Weights of a small GPT-style language model, trained from scratch on English Wikipedia.
Size: 8 layers, 4 heads of 32.
Architecture: LayerNorm before each block, learned positions.
Training: 88M tokens, 5934 steps.
Each number is 128 + 32 x the weight over its row's rms, rounded and kept within 0 to 255. Layers, rows and columns count from 0. Numbers have three digits each. The size before them is the row's rms in percent of the matrix's.

# down: layer 2 MLP down (transposed), 512x160, rms 0.319, rows 496-511, columns 80-159
# up: layer 2 MLP up, 512x160, rms 0.224, rows 497-511, columns 80-159
down496 090:145151079110092111124068197127114172172178145151123141159097140141154122155120123145127137138096176115189106148119206111125166147119088146121075151134133114107097095127113112141096057168144146086079150173166117124151094180171175102117138131
up497 107:155127126135094094189110132116125115146108164159100154154091101128154111138091163097157141070057151130098099041096110164170141163110175097141091148133141118107112113146127105138133097122194139082129074147098141147131134122149172118090127148
down497 110:078194134168137095153121097112120094109175095146179151111104122115069154154110163178117076104125082093160182122087179126074097120080187158137118077113224096097110151132138114116107113123157077140134091157128128155099054157099179087086165134
up498 109:159085124109118078157142082106081132074090180157109145127087129152103108162123112145114157165103157134214144083132133129135139132106157133120124132183149211143181115127142134127140153105133124143125181148116087095050107099130155186065135103
down498 106:144083182080123141147134154134105117120090146114113090140128130139099149082165134100146071147154137118161181098168103049088125138106121131103135173168130154120136131170117142153099104152103122121139102140092112131169142132120118186160124102
up499 115:119126110150121095140135076238150176075153075139116127113117109163089174152085107126145139133173157080139097145097103143154134157108123135137098150160119104098126111177155130097149098075161127201090115148133168113150109093100158136134128139
down499 087:094109189159098086021090114176161116093167136066160152124079064111166157089095124117164099147137159122153117154108081103092140105152158105160140134148129106162078111115139088084178115121137123175091145115203136184170135158103156113165137144
up500 097:167123135078146198158187125096081159114083152237148114129079128157149134094142135134113090161120128130147132179124146153101110052158098163107129099092094131155143133091142128152127095106130180066136120094143131106108108132070129075130115120
down500 095:118134111119102173123110133065154140156123127185123173177130136174102136111070149095170183139115038106159160115142113166162137104073125133086132122105082123126097109040083157121150100098088137142101066147135147111071140130133134093142142177
up501 104:137142095129114128138155123165146087144167123081169143178134086087078102138116118122131146164176094179190215121127101112146091152095159153156141121097042125110083065167146093118144106126159113106121144160122123146135133162173085106099106123
down501 099:124110148119123106105165142145115094134170164113109109085109092135138089075169094181112130140129110228169144161126136152114134116163124130173141117102128145071121143154138160074125165137117101089145137133151159151145126159099098185007066140
up502 100:164098087111129131174104163118162107187145121079175122112110107093067150098136161199075136147122160088159118186109119164084130138104096096137094089186143118128117115075073105158173118179142120108117163058127186099122154135122105146116175096
down502 105:145088150088148117109174126190157042144130123136155055122094094085121093077111136137155128096177133157111149076085121115127127154164141103160146185136121117150121066102084149153137134149155118087090106099118164119115086160138058170171198172
up503 115:124116135104128115205096112146131184078143121108129127179134121096129136094173130100154172181095162080129086138095110138129109140107162165145140116138043102137161117137208146136095092128122139100117096115177172162120072132182098179114096125
down503 103:083112142123101115170146121103074122167125141136124117124159162105118183175109111143099151154138162153129112140133130171144150166085134166155106154153088089145051094109141115175075118187147137100212106129069120137164131129142121125114141133
up504 107:189135106084125149175159114079176154121087069134056094054123166081094170076093043133149161164185126122099171107170115130098077133113131156145170173158123139103095080158102134121150187147147087115093122174151108137084110136135140146144120111
down504 105:181075099119087161113221117070104088138133127074084155163201198084126135088180086100166138109197140105146161136115112130074121111136134154094144125164096136089141112111134183109133137132143098113143197144212114127097110076135185096119119143
up505 103:154178126124134082086109123152118129104122125163098190117139127101103169144089158193122113115122131137119115182190114123104174203130156114083102137156196104142154165142101106068181104095118076190151126140148101091152116135130146151110133157
down505 103:116145142115148110135104120146095133104088140159112172093064123189157160139084118155093180161068124115128140108155141160125101156150157185144094147108144093088148160089110108120066106167143151129211155097126071088175071182137119102137159127
up506 076:124160172131127132156084089142075160111115138105137154094140111095136145171121129175128137150099085095102093092108107135099157166023126145094120089073149122110133132135106111153159088140148090050140147147156128146101116111129137098124131139
down506 084:146115077150144126108066135081134045110122135066117105132019114159132089067131147164124118121117157144163167123112100125165105129153158158136150109169130159143110137129113144133115171151102103135198164139114099111118137184177142165117130060
up507 098:120149050143122123100147146155130118158049105127116097092132174109077160138160094151126148174127158083158130091164114129062129113162109132140097109091102132167088119091111105123096188153142101107163135157156216152106086121127129173119156105
down507 101:097144103155067069070070086172110096201087075157076154181162111115130124138114147171171100166101166146149107093148154158141143114134077138116128158092123201142096148125068107150158145115208128134098139156096202108053133164124175144115150123
up508 090:168113175188092116106116119144051105163162155130128103089079047159119155106093139140164096121105144166105200104195081121163194129108215120110132147154107120172116120123124052149134187137131130208131134138078130142160081147133084125090140138
down508 092:133195187110185077149108155136101123117120125104130134068144138137136134110142171179061140159148180120136121142091090090120089106147118192137112159119079172179138153130140171081127131138101221130137131126177126097098137129123074107075156086
up509 100:151196068163139179119147091180170163123161189099114091135124067055159174103142048184071162163136141069134126170111117123145139153176148133129122119165095154089191168109084149110109158142162101121080074152082150119180127129151163154105148081
down509 088:158169091150150161147124119094078104128135102183220172101120136142179117141060059162113096164171132113116133158156170144139115114103151143143127132087158109097085161210089140122186106095143116139154124177162127182144139110120116189058165115
up510 094:123225076156134072151173090099165070103135111129092133115093116131170126144087199152149067122140111152099176080154163146112132207191143121121108186073180150135138142200119126107090162155133138125157153046099114092123104114077115151140079114
down510 088:142174057099109141161168088179147116120093075157121179080132117144138145111136132143162127173146168178150123061137172182064116185093164099119128166149104145148134104124171144133165139123153178126119138072131070162078086120076136134161154107
up511 106:119106095160067143187103105169110128070106111089146114185089117159104176131095111101129146102137110095125154122087141142133131124041060137149108100174120068185064055130094144103169104174115073156142148116182159145134134118108154119171133137
down511 092:113121142115111168143112163125126153134095083120111152095060081133192137092118143113089070136137101153137144152093115161176161132101142139124156181141124121152138121212137142156140110113120130181122104110144165090103117120112163131119101111